{
  "hidden_size": 192,
  "num_key_value_heads": 1,
  "rope_fraction": 1.0,
  "parallel_block": false,
  "init": "uniform",
  "init_std_up": 0.041,
  "optimizer": "muon",
  "learning_rate": 0.0137,
  "final_lr_fraction": 0.1,
  "batch_tokens": 16384,
  "max_seq_len": 512,
  "doc_mask": true
}
Each number is 500 + 50 x the weight over its row's rms, rounded and kept within 0 to 999. Layers, rows and columns count from 0. Numbers have three digits each. The size before them is the row's rms in percent of the matrix's.

# gate: layer 9 MLP gate, 384x192, rms 0.231, rows 82-127, columns 0-95
# up: layer 9 MLP up, 384x192, rms 0.246, rows 82-127, columns 0-95
# down: layer 9 MLP down (transposed), 384x192, rms 0.167, rows 82-127, columns 0-95
gate82 108:514550538475518422499549460440521485443437521452616455479508564459534550511509503484475525576515499408570464535518616536566502472468454396481513641542446545560468556522481543522498446433505530502559436507531545458503574446528470428507455475491510461468594483550487469491616521540502448487
up82 098:463528498428486548517574493434569536498407541477463577596450489529526509511521396516538591417480553447565459468517448595437553455456500482478499484560500548478475482449495522472492473576605476427515527549526542472554496444564458448529452540490482500542443483524509531541471466533510489511
down82 107:551566390493555460541465535466486514473497462503496579461432420513616454538574440500592523503549487497528479476552485602494489509501562588405455485598501521469495562449504456514434443567530549513509501525570474491525566451520453377400525568528447490431520382437421537500432468488503520571
gate83 065:496538523305470563416478453574481465538576550564442468467500538551403492452536425525542485495480611526509538503578506429461399508485537504482469525435521476575493451507510527408488530510534405594540493425541484456515566603507487608506447422521539418398575491523542529456550472481547452558
up83 071:562496415422490449558484508463476498544466539535444506612650493582463472505542494503467399544518462586494505494524447536489539520478437589558531506507456425463592399548375477537560578441545516553495516515519585463642592557499481421471511651480518580456490511569532499479498544475471501519
down83 068:453516475458506463430462510466573509460436562484579477501603492629524499486488433502475493560477431474460486539487584458497482578440586517449524498483498564508440392528413437502476498464504484478471574431531549514533555454550519492413416548502564478516576525439540488454502454541525440542
gate84 090:530507519544413483483495518538491435535472583552549461459530500523482421548525546503610503487526507473461500480405472527473480531486512450566565485497474380508521584494415437487443489573460449472558476439393445495502556484527485401618539446471526512514520562407518459447462489406409481501
up84 090:447579459500528407523480448542508475603490535591547463492519538449533402532530529499512485467591598477440512495418449524490539587488483487562545514547454453520477561539476482506472417500480435500441486561391456467506535495549418434544603509552449517508436472492509402456447466382447455478
down84 087:463515575425621564632552477507510490401612567539545464527506408480503554502442495475482531546428463520504535525556572510420517428598483507451489461572501482479352475544487519490478505526552565436481498535519544532457419480555638555474425501503538461506497488492458441507567483555586528585
gate85 089:504441524489534514408507569530478479519546455542482518499414470620608415507612472454510456557460516476534429513494474581371495510501477413592475438504460496479568562492449525463504528472526500559470486550478456469451483546577514530633523472467495506599489443429438622479551556481436544537
up85 085:494459563493486450422459478547531515454411547534441494514538528553562501567517456543524484540448438477518385612502431547461515516565509447508459517488466504435507493452484472633445459499502532555465483528506530575480507522601472514525543566497605525538548483579437502472473448508494485531
down85 092:500428479436494488486533425430416483535483444555451435543582493517475512448509480452444536482428527547434488497555468611505580494541497495493464502488464456493544503444487496524442458511608509597471534525540508480547528545494530600499496589497505412479491444586484480558539432516569549554
gate86 111:513510508536606558478512434596515462427467402474523435443388546464521430501444442536493507440522462507452543423517499491444576553547538525488562561474565425435462495493471452501523399527458440472522383501585493456487451509468508495546510513467445522465478550460484525414483508471520523505
up86 100:504454575508576578570580468468463491536517468497409569539437516474497449601525498534439532455513450540452512431468565415541574456478555521553466489541611446464485409478524531439560514563418513521519535520511421527482461520437558464465417475542539507432451469515508488615530494443496495523
down86 102:450508450518479523521501450597518429476550538455494609567574537533495490555559482505435554493563516499477461514529394494517466461488482395430433494546533645438553597528538585479409485434553529550516476473482519524440458456476531497555431555477471506518509506542498491506558479439490528496
gate87 103:418437475502416417466467526483494564395517406519463572455514479482493559497562435457373530552576567495528550487499529518506439495450441435472485496482561510550492536531590466491494556449469449432513545533505527531459549401486537442527429588498500503544547535476472412566586569514493383479
up87 101:524483500561421592457531523618502385576481606538524591560506405500513536450470461471560527476454403475545516622562439546537488539562464490451470585489468465457481488572481501506514415421458499513468419496493534478579465506520537475466484480493538543543443507473554528390434493398522540542
down87 108:496499508601530558484567503490508529513433423425541487481467490513446492491558483446535464462426462536420536458435514525585509346397490457521466494587504529495570521475518509512429517463501567555458536556471496610561614510393580570502513525483479503495585535485457536483483488494571471513
gate88 114:491532564500540470534499606596571487452510485493490453544467571491452613426420446588515616487480587539573506549572517457538478423534501480463499524481430575592432539538526462493553583542498484471489531573474452500522509452545575451405498406472513434570576491527566468568493506548484475501
up88 114:479420400530586473529446472462483511457552542498467520474451446481500529516466410478496514575541561512530552374513442523411430487442524416533576421462513476508493440471524463599423473601444489555525470489416417478443471452479473460550488415498536539477494456534521545497602386424414623504
down88 111:521441404415542442516526503486492447503534513432525513432529503528456481470461468511554451516494504497535506384534452485443474423450482403494443557437465519592540439519405451453414522524529438487519466533650514523474463423584464567496445551512482517443570499453458457508441492467578455551
gate89 105:553587468502348435518490459544505520520473534458417550502478511490502577523472479496517470449546503621511499518432506518452505480425482414523505518506518549480454487494482428511497468442465521527566506446476488544528484412523434556385558535471504519450525486545482491521468556532449517520
up89 103:409544451545575487520529567595469422561516506427513480496532496540482496559543486496507419408570449576441538477640491525490523510478426500437587558461617464492359486585482570469453547473479527476546508415482520543459459439552518504506472494472491511486478560516532502448533510591474449505
down89 105:513588467544573545450552527502527484506407419486488476433381501496525384525480394639523544558561437564499447424570468485505440455438455493523597465552535571591515466484456526461478588436440501466456363487435571470406458407523501580488524531542440513456500433513494558559481639520468442467
gate90 092:591560515503561518583430461471436536548429399619547498485407575525518467573544517483492503588515483454444448514506378520513442524515491496483488518442546487400497515514449468452441584468496466534512476518480538480567477611533503442442549510500547461582541505515409560549511520605509482504
up90 087:554534499509482461516450439474470565510496414609502474479440515546504426451450536429529488481441550398510468455516438514542460462463445584525500515427450497455509449514571519545470600526462466582342550500426495420476393542581541474509582443576534437627556524463451520479476486524524483536
down90 096:510486546458370455490491493514414551501435501522580444454503441430506578571533445466506513523455498593531577513539537599523408599459494434503533515524537544443389474442498511448444444479448516464491530533520475420470437521557543454559450571491543528421593487486470426549519463536511472530
gate91 092:431473423466490564465457556533535449563451521488424476412515493525474460539565510447509487518513546502489500505505473480489428547551486442527445452535517491494467488407506473431575463479519556531466433468444434462554530522419558427457474483502534464528438485477435470435530388584475435415
up91 090:518500590476528492573561572502514463559511491474403553470448488563438492494496548560565493522481497519514547492531514522495490492555450539506442484569488451485408585465509490379532497576548427585448489432417493587582583520524495533482477572612472426484480521544522500481403463526538510490
down91 090:503529465568489483557530454518437558415517508530527561586563477539495504525500522516434496561464446568508450468512483533561504481466536519546392417558523483494587524529440535522516470432464439507536424552492539510463516478426516537469454460594427566540511427515531472486513603426407441546
gate92 112:471512546484451490510487535504506488485530498493420490553508463473470510494552518548573447545416542504431497448469505494507495506450529549472496459445528511542431532557554506514503547527544473587511529533388467616534488493526549497467487614544632508567548590516390597534512543599442484517
up92 118:483416506411523482587518513412598541521573435385468541521476526474475539549557512507508584481546472510478532535548449553484564458355500487539468462468448466445472534558587525503523465434445504497481601538546522482447547489456445508548379523536535516561425527479461471524489547492550568523
down92 110:619440425510490513503564523504506486598523553359558473471530460395536538532563550496517545499562552471464506462477413605543549448430494492591415550511542525546491491535552507510560457496469531481428478584517457442510571587455518512492481547501535534579518413468396508668495495549419385552
gate93 086:488505454478521450424501581388495461558468496478539497497522476502408491455560490507454409496563511369450493539513609585516486533468548572423518496511520398553440442543430574493544607532530548518547532415611456571472464495553616469417460495507498453487474501530546538441497585470499544511
up93 088:514476496493527450535477553559618515523545535520546511633452550491450493527518526434506462497529443466458446580539455513485535428605415492489503524404529555437505476557432490522521525547483492476521488463484471401458526560453605475524471445601499473555491425496577534444506472460521469427
down93 087:617514377426449585555463473479529498541534533408533436490569454528455459448501531499521482447540495508505449468530490527483414522478503441498549485486449446493592599530501474459580404456568474552581520615544543534452545483451545451512480464496457541442558433445546525516487538531493606563
gate94 094:494476526559519517445503521467604574494530455456500531499461541558443566522430493551455430470547550508438511527421428479518439354450509434556548572535479456497553475521415509428522465511580477519482516480523576483527390562551570525550446449467419508547458513407565522518444450493537572484
up94 099:494504518499545454564492532474522414497579479525490534530395447494511519579369537461540474564423519517465510545457532567521440516500510477584445506506519482548502484474544454503517497560539462436533487554383477410479487533498454592481590502524456441484539472504528551490446496517498494494
down94 101:503501471490452512476522506501421379475488426503444598420469494575492475502489428486449533489509490494555452506406430542492536494540497458456415581446476456526538500393502407550479510533499442542399529595491529521517541489489429549493526587462504484593501457431503584549476469452465576492
gate95 111:433373568514492499469548563459522469397389481520527534487432495504479510484513464493516479503446600500521540539463581544605461461536414574365398520568526430439426501550552480551525620459533548509455515386481493508493477456497448507484438473528496474466487601574439595515518567450460470521
up95 104:569539375595486555566357499394512438522571514513563478432594591531446591574593482510533562549539498519474578470478499519475493525524491594519574513555452526479524555369441436487431489497480469481520500550499482500486496576568486475426448527470528484503499436542530461415493399483484493523
down95 107:559403527513456554401542546511539465537591540451563528474534591460486527567452496453486502473539500529445532539500432474469498468597512580569431470429457365451497504443516428458574516479573446503502517498526571592496566510545483565568505527539568550499529483412547436474496518456506519461
gate96 103:558555503372470451509535463513461484493476485441490454468450540518453466506435477525474424574532510481439448371511548574484497600467585463475442437578516416498452572565545454483554494455478567440530502539451510502476568484536576492568526486444521437558458489501454443492506547491509474504
up96 107:565557490540548486548518477493508533526459429443505544539435365531550496508483531537468544326442592561422598519550470528439445465473498496424497567538449511569506543512398446514518421521509535461463592428486553508469449422518451495469465483447525593507514534478476471551479540550506477579
down96 106:488447429492524465448501425509489470431574444494458475497537511507557482472506421550485462554568519469498518526434524567486517513485536496445441514423492474544490555452492477471494455452565498492506534381395544505491419431537517494490513463428535580575467542485447440458476492547603477447
gate97 097:465525537481566437453541620419493460467452475495394479569585529471424539496553500543477449506607446508518512429464516493519530509500520464451511463463469529585481463575484431479516494537371461432522580519517549534543464453493536540432556404535507556548508502567499507440528527471457436441
up97 097:458467463493545523541558630492480459460392521493514444484588460529429413481603604577518488569535445518430505494465452554434533477445562477527510477534442479473558442617488501512562461526529510487393547466424425467454491498492505447559545457437509473528603489520569534586537476451435529530
down97 100:461519504492544452544552571542516534520490461490494519497552449442459408541606571416499520534566500586477506467512570643431549518595527438468516453546479535470571472482434472448518426609474557426480478482466410514497487433489518556460445503468526481552477639499498477513528399471453531417
gate98 104:456496495461591523491488523456552498473485627373486560494504531481528514477537518439526525538563465442469435479521453629472398415447483472494593533505495483529479507480441446533538400440526482616482561468561507422563581537574489512464524512543474542441435606430607521474446519511505490489
up98 113:471503559533531508510436467477489562530454505570497466589536507491560511478570490511476510480494421529584623418510524468428535494508447552430503553557470505451470505581461452495411546488493528499432503490521448551510430555567551472495483510562527511493480495563551467432542555486431488482
down98 107:513503479429465555570526502432480478585424466481391472403506539466487479492443533508544526438510551491602586536513520430553500503404580446504513457483383552458477483567464483532501505591474498494479432527487474508559450543473520482524388397528480470539470529583524552554486547540525474426
gate99 099:501463535446533504471578506511368515541369480451417529421405516523494541364487570476538430493478484472550491595487600575455468509499632511568492477562550537546536568518492535527560535389507432438526446525533549422468524560505462506568430523516446448525458398511482546467535494466514504533
up99 104:493520424542457451546621457520489557437420423445459533482489484442531519472575521540506538519520570602550483549535480552417457426517504538612504464477495532497550537484487502519583551568536475468567565483476507551537526540513444576536473464590478461541480552501461537509461536522558476532
down99 098:529484482454402529535422520416448466454425560474519516505490576545427511393489435504492493526439537509548556492458555452420465420544449475487553623445576494569529468551444480599408486615465500552527555372427459441497591465466512478548456464538462497480504491471550419465471600489476568504
gate100 102:532491459447587432552470546514586553460561457441485503506533449517501471612592486536519498471418468496540529522576555467471486382463498583614437521494446506473504433473514519497526517550506517449561448486422600551494455484555504527575547465514554424570478555532558593471506494482543524493
up100 099:452507438424502440446468575432414518500462592545526509474496476407545475531518458539510386569509355423394515527440500613502448487594421503506469492469499514557478510566591458560522538448547457637472529468513607499566444574427441462492537523402421450528584461558549433427406508466532484552
down100 098:468499480469479526544464426590429538575493488499504461476475401575476603444619527499548565446469580505555455524569481562489574469558564509431444481465531545512504547463473510487522597511462483535478518501465453602389491440483534511521547498505455499537494470447508505526502555512458555473
gate101 103:400521500584486579523469517434539471517506562462619510584434501504508512429503570554484506485450636516483422542545492490478516527434486601545464512495525598473477419514517535455574573443521503444481552398464571482501532569425575461510584546532537485455523571500531453463552553454496572407
up101 106:480414431499393516540510437497504501465454457497447486470525535509575515588475586485468507468481526487481442397486472619528506551569419521532419526409479443493402451411506486488562631521396522434481514498412520469470513512472480448481529526488535535509559480536473469557665571493498597508
down101 105:537464464457420543522521462423546470532579581431511561552502551500513543392501476493477553503497530479495467456463467622538593451547555433412539454458548551549486525531509462385532473569533441457465527499497458449537511510507486494517471450542488500507569552432558521462408492503519637538
gate102 102:475484549505573530460562461492595548429535456439525428448524538441450483581570489509500488506492498502457536486434444466491546412523429577548518454434386503603455469494476454484517498500495497509510510493446516462513523476465524454430605486518450413560400475507511512506583585568575489437
up102 104:489504495483443487491508496494503451524460508476526419389357500512585490592469549542527414502579518520435516496455549500459479533519531524442530600536377465518493419500512417512556464611556411477426488442389547396506428501457548481504609467471524459505474396522502451559516460508509442444
down102 100:497546508476517520430517529499550528460518564529572556535545550460498450431510518484458434547489373586531550497478559507532390530489519479481569462502490543481498484520582492447396548504544531560534444466525544490491537463551527585445498494504435441549512500640406519502430513473571580543
gate103 131:482520426436401570498586490498474449482465537617424506440545518572386462583409559535466459493423493524536505532445524529492546581457526502499518490559507500504466581488499522525478438520545557541448603546444530576517535448540515475399475448501610470572504537517539517488469489490519488552
up103 141:493531368420514507442487459495481507612433568526436449515421453536511523567557507561506454477410482468481526478469530626426498563474520431488555535484475573562461531559522503584531455551516552573485463558541507535526504562484530451500518504499674468468463481449498495474430509504458435516
down103 132:522483549512461535507509481478420553513506597521543525439536547594460577499371432551512510469430439436557492553467510538477534483580555420371518479481560569496504506520527504522459480510494539513482624627541491487551532453572455398410409518477410561547478529464552495461484461459481579534
gate104 108:541485551558469633475504461544472556499508471510507510421513532461504497425423619373452475473391531580465500542434543447489497545507401531580506483472572451431521532476444463549502526475537529504530581508474394604548467484518463460455484450487571506549564494397507495480519503517478529520
up104 113:626519446532457385502543570508513510540469474510494456531464491500506549551540471572529425496447563398506551505513529495501483516408532412507487504536506491562561487480489465474441484544498519498611550518542524556537465496445489461560368531507447570375488449564467595503441510515478512424
down104 107:378453437459522576553528501471485511495559547551532582525517557567539510465554458482574511512492411485392531593484472476463444484538554555575495525519441539524528525481607487485532578575507505445571487525476589480566476439486447485450535517591488484594464425533456484477454507468530592569
gate105 103:476516523590438565503515475498477562558444440517520521401543492482459557463559590519471443467558517570538519448515573540564481445463472599477545459574619474480466573465469515534488522436439602565522607509528530494421532520483411506443517502395451420456412496408415479464523511481494573562
up105 101:515534537487489556438449490502506535576504472509412514546480427507401487485579534389542589570478467552555527586548530549516504557425520445502468506486536415530399427487478461519497422510530531484395452430529459489418460471576516544472530504464524508547553600474430508498516548505510453502
down105 096:547503471583463475448573557514491427426435553408460507484539518508567434500527470517551496463603468519456376565496517455459468474543483468567430475484491463465513517508536532457482553586529554439472433435415537484550537552490368517483534498473578505488531541576490444535578434434496448442
gate106 109:520457430541525410501468604544536501526471547504450539492467490496443454527491439472539457553475489483476479524523544507556557528498498533411505482616515528502471554440460598497521537376536531545436572493467549485534598488459566461550514503385432547477385563563530450545458410489412566468
up106 110:417467520443461555566547489556517442470527503419477537431526514554497584529428504556547521543598550578497440477496479440521479518523504517656596427417515510541505484460512577523605447515511451562458465491529547461557429463538461490582484426539567519454526509519579518446541409412461508531
down106 104:457587539529508543562523532475511620548462494461520489427575548573505506466542551553489484499426465520433511504496484544447521492548512521578434525519529520429544455386604503448465544439533414539466422589454544576442513540451437498505522433491475559450436411592481392570544510471488543436
gate107 096:512486453512496447610476552502535459522450492502624516451518473531409561540511505596418431416664503495490496449461522495498519412535510495497537454411534477514421504440502537463525542556479554532469447506493451441537500591563579550469502479455541525553392559445603568494466555537517436537
up107 101:557559485460451496474527439554406462465510532391518388543547536516406479451488620414489528584574487404523540516529504529454505492488550496466469559522430551449484483540482483499479545459517450479544542449490430570496588531501497411572485505495452556534449407514575471559520364463547535500
down107 098:516462563511436518571605505519350532430496496531539517478524459433456448449560519470488600402483547382537535522581438498496400461537419589499489520553528530522440544515447532547473514480428514603402522460449442479556389515529451530527465579510570506466495473522517510497424480462502462529
gate108 093:543557472540461506508535504430549531442500469518440469513511526542508449530502501600441485597539419496474502493496439498550506524395510511561452600537543467429557458536530561463521511493499490527557456512456464404514502391455487516524513523440536506534483507530555494471537511489522497530
up108 101:490550506406460580421469471490503440468525503514565566486500339552514459488549584549454463477533518514579488411489486535523520478580497476483468543399566489553579455464591482506525521537435514477607497575517537546504496494540518463558522475436546523474534433445566535525561565409547552510
down108 098:543538473506512519483443527482513435457521551537492514409586478495517534388530442524409439378509590436513468493515541422428412499476450473551475507508494578510419486486473486416538526525445413512458485460542561472550528548450484471514452538401508458576445484492515414524523507596476523576
gate109 089:450476421529467480544539462525580490566505454467559536504519473460496553504473568634424432502487491338498545423571488457492613536510478528507452504533570492545446462565575514526430562438500484514403567490530524509472475429466561507520437615394584526587508461486492464491519490529559465556
up109 087:654491526415533576466455561456488476419498563553452446511492503598452545522491524364486480515535607524554517334452490546488391536518504483560543500549455475544435512472434515525567450529516554465520412533517586483470496586497514495493539526504512445526476609492514433553490428449439485351
down109 087:460489528507552539538515479529438429499451458598529523477521548512491492412507350474575475530505395605476536558505538468448532503477451512497557463533459514584541491484461519476589547571469603524511433413429552587480432444562513478440571405549430471532482461516489525555529568546478552554
gate110 092:397436578528420427421484541576535454540485484488464465521454512504478594426449553557489472526485498485474473520433606474487513491504473422531547476492455439454498505471514478457574541580547433539458512453551559475496455535431518442468457545504483455546488532530485529512563501595505389568
up110 101:521373480530521609520380535519486584529442565480559540499471494520531546484477578521516504468511502499540458555549500378507588494480536526582551513494520493478529560411479442552502532438521443530470559514444569596469434463477449523466509469526539505450563538474479472551519438519496584558
down110 091:401522447476463500418564489537622332538554430539512536554486410552451483432466532454576496480557417493473471466441546534506473584499400510503394408461539609538524550520473492562521559501507467619577496491510539432523485517489490496580492420457438493552478612564504487462475476507467413470
gate111 107:402489558516478463579505439529515531531405458489456474461528397545511546520495528496554513498536525533412552550545528482515509387487495414652507452504614503479430473515559489501530476514566410500535559539582500509485526548554550527418503532406550585418510529432476509389486537587456520545
up111 101:493464554514531415613515555523475515519457386506530410592414449517530561548489491491564504497545599582511544452489538437541416502473476470575559479485501536513497611589548541612425452572485545429573525530525540469576462495504574588453534471542550400585470559554544528472489508507493506557
down111 118:389483538440422472563564486462519540474420492514479536548479564477445464566491559503534486516537605670461516415569528421581479488541467453581628489511457459496523550501487477597446390415505512509574484411498533501499483519568476537414534482535564542505512409539504475456479482503453567481
gate112 075:574560445389478383473393463479578545537457621393421498484485496494441483549500365456496430531487472465483495458528436479516562572496479430551469517587522586484454457510505559593545550553514485528443567457469555503543571413554581456545449495605582430518552556503514477548508545483554478544
up112 076:598506384459506452408382524482598534531496619443459506512488522472499470524482522488519436540491498475443513498536479500487430544483485476568437539560595506468488431490523591525541492555502524596429535496421513464529508446501563405543434482551502432465543613495473487618547588531558416563
down112 086:484531448427611513556432518593580512521504525468500500511532513493486479550467425518459459498543464507548525594419569395456515544553529546544557546503373505495458483543452554448492553573533480493526398428460489594506483565540499562495527476524485399490530543445489495515473609478563472453
gate113 096:574438579540431549574551516475495429503518518521550544513550491562525555556429567496487470574567535477483372502482404445485574494502500511444431562467512541492520481526469490485603468499522457517520444574369507424569372452516510571480568510515393515569507467565542568526493477506398432512
up113 107:485584495540511422447537388540491505487406490461536483442424390530457531524465512579539478509457485498504461515503533520521637506628582451407586472522502526413485519477477506486429522563565643510492440490589516526478438543471560512491581555471455530474458491473483396477627510478520531510
down113 095:516492454488445458520502457521531542573462492547535515443500459448434457560591501481533538479507630497469427521468509540560444570423466546569536557402492547562554526511552553532522486517490461547506458550498431558456554598549399519504548434547482573587466499483557598431513485472545545536
gate114 100:536447533442502456562498511451548454526493523459611578542563513549424437493449536564502532490505602485504485424545568469506523480498560432571418588491541486340540502469487446470466435457549534475424644432535432453528574578523477456557562428589552498434488512535566527458496510452497500469
up114 099:515508511510548417574540607508461513468532437403536511517551536444519456456468447544547440508547472560514502406517573395483489562463558493483447570570532457456521510476500542594471516536561495471522568528549513530533555530449399421473456467488549626471532556535481501435626423584489537524
down114 100:538493540460523476538535549435511531579517469451520456556558553489421478490493462534499448515508462441439572406501467551492502489536567525448605536528481395527519557506460526500434523510446534521454490482481369498471435565526422565439428533502488508448432492546568514601516544428507457407
gate115 103:516471467461498486460550494527558471603438549451497518479408512544573561550441468445552504583560480524494520488603522471492541514577413554412548560448418504537488503492519475505477509531472602596482485495533592601478470476432579500471566482500551459497405515474424480418365486462464501586
up115 102:497374595646493512506526546489513525449511445467413426466536502524490563515605512476494495517483525575515498495455510484566578510456480494481501525484423494445532411484477547526562542494503493534470555535436469393563530490442400488472422476494460508500510510549557520566520454523500370502
down115 099:453510464541458455498557487488536583447531558490475389443475419645532388561462463481535554503498484506475570482513513384502577525487462536502434465566429492556552459560433489468439511432542475538449511497511577408536519446538457506540627522455576580494489548474471583498470509459514493563
gate116 101:467612541397423508420550530509610526535568579526507585533422556518471480422453427561538499476456477514430535565465511582535478460555501410519453526536503553529547473523485472544413528458500527599521546522484549449523448487423569513540546536499443543488501468521518490469573481461583505451
up116 105:495529484485455575531504502428549496472504511572524551518452472575456456535513429564449524561480598578582371556445453564407474445492513524571514474457548527415442531381441518547531550386461474528486453554457554525506566425512513470458646536490481492441504456531479529525551435508437517442
down116 100:500521512389535456524466453508491471534431498401517474451452514415542424476535445504543532475545487476519570489472515606485478497524476626487536475475458530604421489496475522471427451563543488383522456535480513535537509613437570430577502503518496488517430471460384458520498457452537471370
gate117 100:602490500492556514494521569437435495545472537526515541499491537519483491557466588508512415528513457393469510510568438499500482508453527519445464501540518538489460552572552554450466374478501467480515507532528477508417518527493521521516503459593477498505431551448572420465429511511442434641
up117 103:456452484507432445586531453467520518453421545498444519523589470506533508506480476446543554491573476489447533487534533518481500423522493479477495402606565523416490407508550421550429476460428531551503504447499599552550555427577512444466573486504562563473410509499521470572433462490519563429
down117 099:427540383456553495468523600546550607529492488403518596490614506521506520603466475475521489507511537564550583468474527426521486484467510516473480488430534493492492495415517484575497522549524517527585486473423442489550441460482531441484461574443374517506497512514503625522442490485508463490
gate118 084:515505512508414414535426507549517463545484498491487417492552557518462420512622487572448556501506504491525463486449461527507415485602459543509392471510402511621506541525528492569484536507468541530512481484488506570516511502494451452458451463577502470576498482460518621460428542469525482525
up118 088:492475491475468424467490474442471483531538448494399443544486451584431424521406507423500485489458561522423381477542441534430469506484482570531523455618512437505428591462431598518466567552571489469549435503485503558516509537458466444562533494473511488447455536460473472481495454507497434440
down118 079:460541484414554472548463465425514483515448483420539491424509397450527529475409482520499454417561448450509501503550484457545527486493493517448477485514430533525530512519490479502595512497471450581418519504554503533485569484597538484517431495569524506452436553562572463495424476532530459533
gate119 095:423490562487514399552465612429529568529495535411541515458522428529525456555471467571427503591438440470546520583423518574478479472470485453494522540438420463546503500530518514445467508449453519524452472420541478441434531555457551462537512469469456512488414592462430610449507511482437555459
up119 106:550434452526562577566529425540509509513484469471595457444461548546471528487478502447482499518566529569399443538565510524590508483496524451452502441512509351495468491518552561448598493484476494509552539589427461587555496485555434420559535550546542482464432470442500519503498362418515522406
down119 098:466483534507441519546588524477434528546500508521521458470552536452496487531524425574463530561465592572622593570568458513377492448529511476529521565580557454458475517505440458575516615455462484629444405533498497504462452523525539529526577477463584468363472545483432499479520595448437474475
gate120 104:385560584500452510510562493531535373546536459509525469441474542597595458592459501561559460440491499554527474442549483550487492489542498478501479461437422541412506487473575559539514436516482476586476559559518460480424505435441498538529531534554428478488461529546522472419494597470557513547
up120 102:485547615472530571494526586443528550536458480420458491514453600551455548546532529581539491495516478538545485483579476439556500480555554487475514495496508503542555436488483483427482519495447526572601470458526396401481513416441440519501572489583480492471557574461571641568475595478431501560
down120 101:549467596507470406502578481519483598374469568490390529536500492419453520616593422494552505524586498543536553524458454507548532542379538538582551468401499459608523540492532529448533467484522458514497528542433452469435472522470387502485516468509419577499537362455518545476486487470537532511
gate121 109:545497498530401535568540526494509397498486437588521470444489478479517488509438579507526465574502555612425477473539568465526453573483479516592526558542520514595472521496525502514486494537557541525551544500526481380507520459459526420505424597514641419563549499598527527416479538439512616534
up121 107:545457587458538377521505466478531504482493489538583520488473542540526442469437527535458478463563439490546517439501386588500510549544493526492469562521569363550496502500531435467521493516466508540470497427529439572569497475452545546492503513447453531473544537471542379551564539475556388431
down121 109:456564427435548505481581513562438523482484530553531470526491581451508505539506525545525582468473545377603509490513502608457567463544507492446504563474519485398453472529452500464476511499475525491509475615556459550467556470491491521536448446490422501511492477571529524528531440609542470486
gate122 106:543540519491491481521484547460477509543395414454518555458507448491455589558463533503520473529503488485514540379498461523509390447427467515484432602454478566559453447508500425444551514448505519475464492569565368515614476488485536565514516479439452490590519456542450529483497555405574565530
up122 106:509522510479508419497499457399485482486544463481551503460426454579516590577557424460545571562426564446528522443536435440361367420594444481487521481492543414444460414494505498526551529497450425526477480506553477511543539582516508491407491460596504451516475409504542473554467505448594479515
down122 108:460495516495398536534523569437490475487540454533503545467510646499585478531525440555482495479464501385445475492438490426549435510432519405395497521444568442440539535524566457462499438507544478510545416519525510453519492501484399509431473469527494477594588453572555589447511477539565543383
gate123 107:504468405525548425434472508492461507511465541524501489407558542574548552484550433440437575428483513447570503550529440566411537529530500488505431522416559595465396462611544544541464538541507518468473596460517477491470499470428487555477524600488525443564597501555569530473519520505502432483
up123 111:535548535549514512496509543534498450530428593410553482491500396475558529524466482589533487425501561493561456515469520460462505386584508429547539503464502491567441421454555518499478451423554449575423573579528550471581501534475444497425413491517550530520404478589421433607491520499525502526
down123 105:552475572489561521576584500473497466518577493468493568530471490416517548504498565482444494496585464569576548443441531403477605561427468530542548502414493488515456551552470495507524529471609451418523486393433517457472562573540515615532455545438556528449524412525499382487507432535462562444
gate124 091:567514432531535540484491375594483507363527405513516524569524464461685425496442524507523548554549518424494464484482548483474476508461457549547514524571543510443540555586525503508529488558613488521562488545573463519473533589508495460540571516491531444414462501468512441460479536494561561534
up124 087:543532422550528504518584442457430529434426444530524444517572497561509532475432485492466542521554545501458541496433525495454507474511469481582422502642494601515584441476496555518466508467542497470485492461505451502540450540486491503589488587481479542510500490446500568581480485406495510487
down124 083:451494495506560509535488541608562503457568393511479581465514508522512559539378557522479538555378441506473496444539402481543420456444425497395473488455533505549524473448418482524478516523502457535545550442414593496491481521500545480470473390504462515542473426461576532460611638535531483509
gate125 094:515542494423491475539517590516521517406568472542474447541516497544456506494493501622421475511616479456588570465450464501506477478546502511572576537491509506564469417447484515552549521573469502530456410509570443579476449484652469440372555484400485572530481486555617543451482530435479501516
up125 096:519568392445352389526518525541557468468591507517519511505506455456469445449462493530496459539556448529559573484521576496470429415519566495441562546525468474476520464527549475551466460420585566510537469502443574500476603530458498501445575577488507446467457526577545449482474569513555539527
down125 100:562499504425533510549449553497504455537497439490460476533544403428528480461615514563547498421454463533558503524488529443539486470405586578439617513639547489460537443526453469487544498582520502487555549450528470482552492527473564502552550539421466639469533487479474441501496435483422492499
gate126 093:512499537553484537519528533486503543541449418538481487496518574502482526452504562512479515535546486553528539517392531547446487519444392483519518492454456484437362528543410503519535508544481372499483520556493488555591528608509481450444469438455565548508469481566533518515486517514456486522
up126 094:533471548527428577476477485596473439547462557534481520566490445492506459418455521475458550480564506466536573398409488436526560435459535590448424500533572533515636474423489588517520453474536475443515546470571529513440430514518523469585532538538522515550499559474476524475498568477551517515
down126 094:442509481485484523460483563462572490504650543507553398521501528482574561596524356534544387527476425481457493535541528383402583554429461501436425493536518435472507496453501526572466477511496593570440510514546472442499455454464558530494574517512551506423469536533524469514524541481513509507
gate127 098:472632511486542577503575501518493575563351490556624515482465503578506519445492522523450490552575522483426446540558527464544424561526453544466449551459630451385445447462484539508555462511338562588562512500595454487448468557610526503533421427504430471577494585444396474458473566535516525482
up127 102:449479466566528420521422548466530473546490547452520499487494507442492485375498538563423483602551413531545490477386518575537493456521473551545489547525467521475524527479504454465539511593503513474432586581538479491533485571531480449466517489473388605436512471530423498525557409433546535564
down127 096:504414515495570577512560528486601488439515520498486490407527572505491466610523432466536505514524576450480451434534499511480502470536460553463629467536533393495563470474539431542503607501442485558508536488485444511593541436514541456506548529510504496466562444480518518395520554466556514455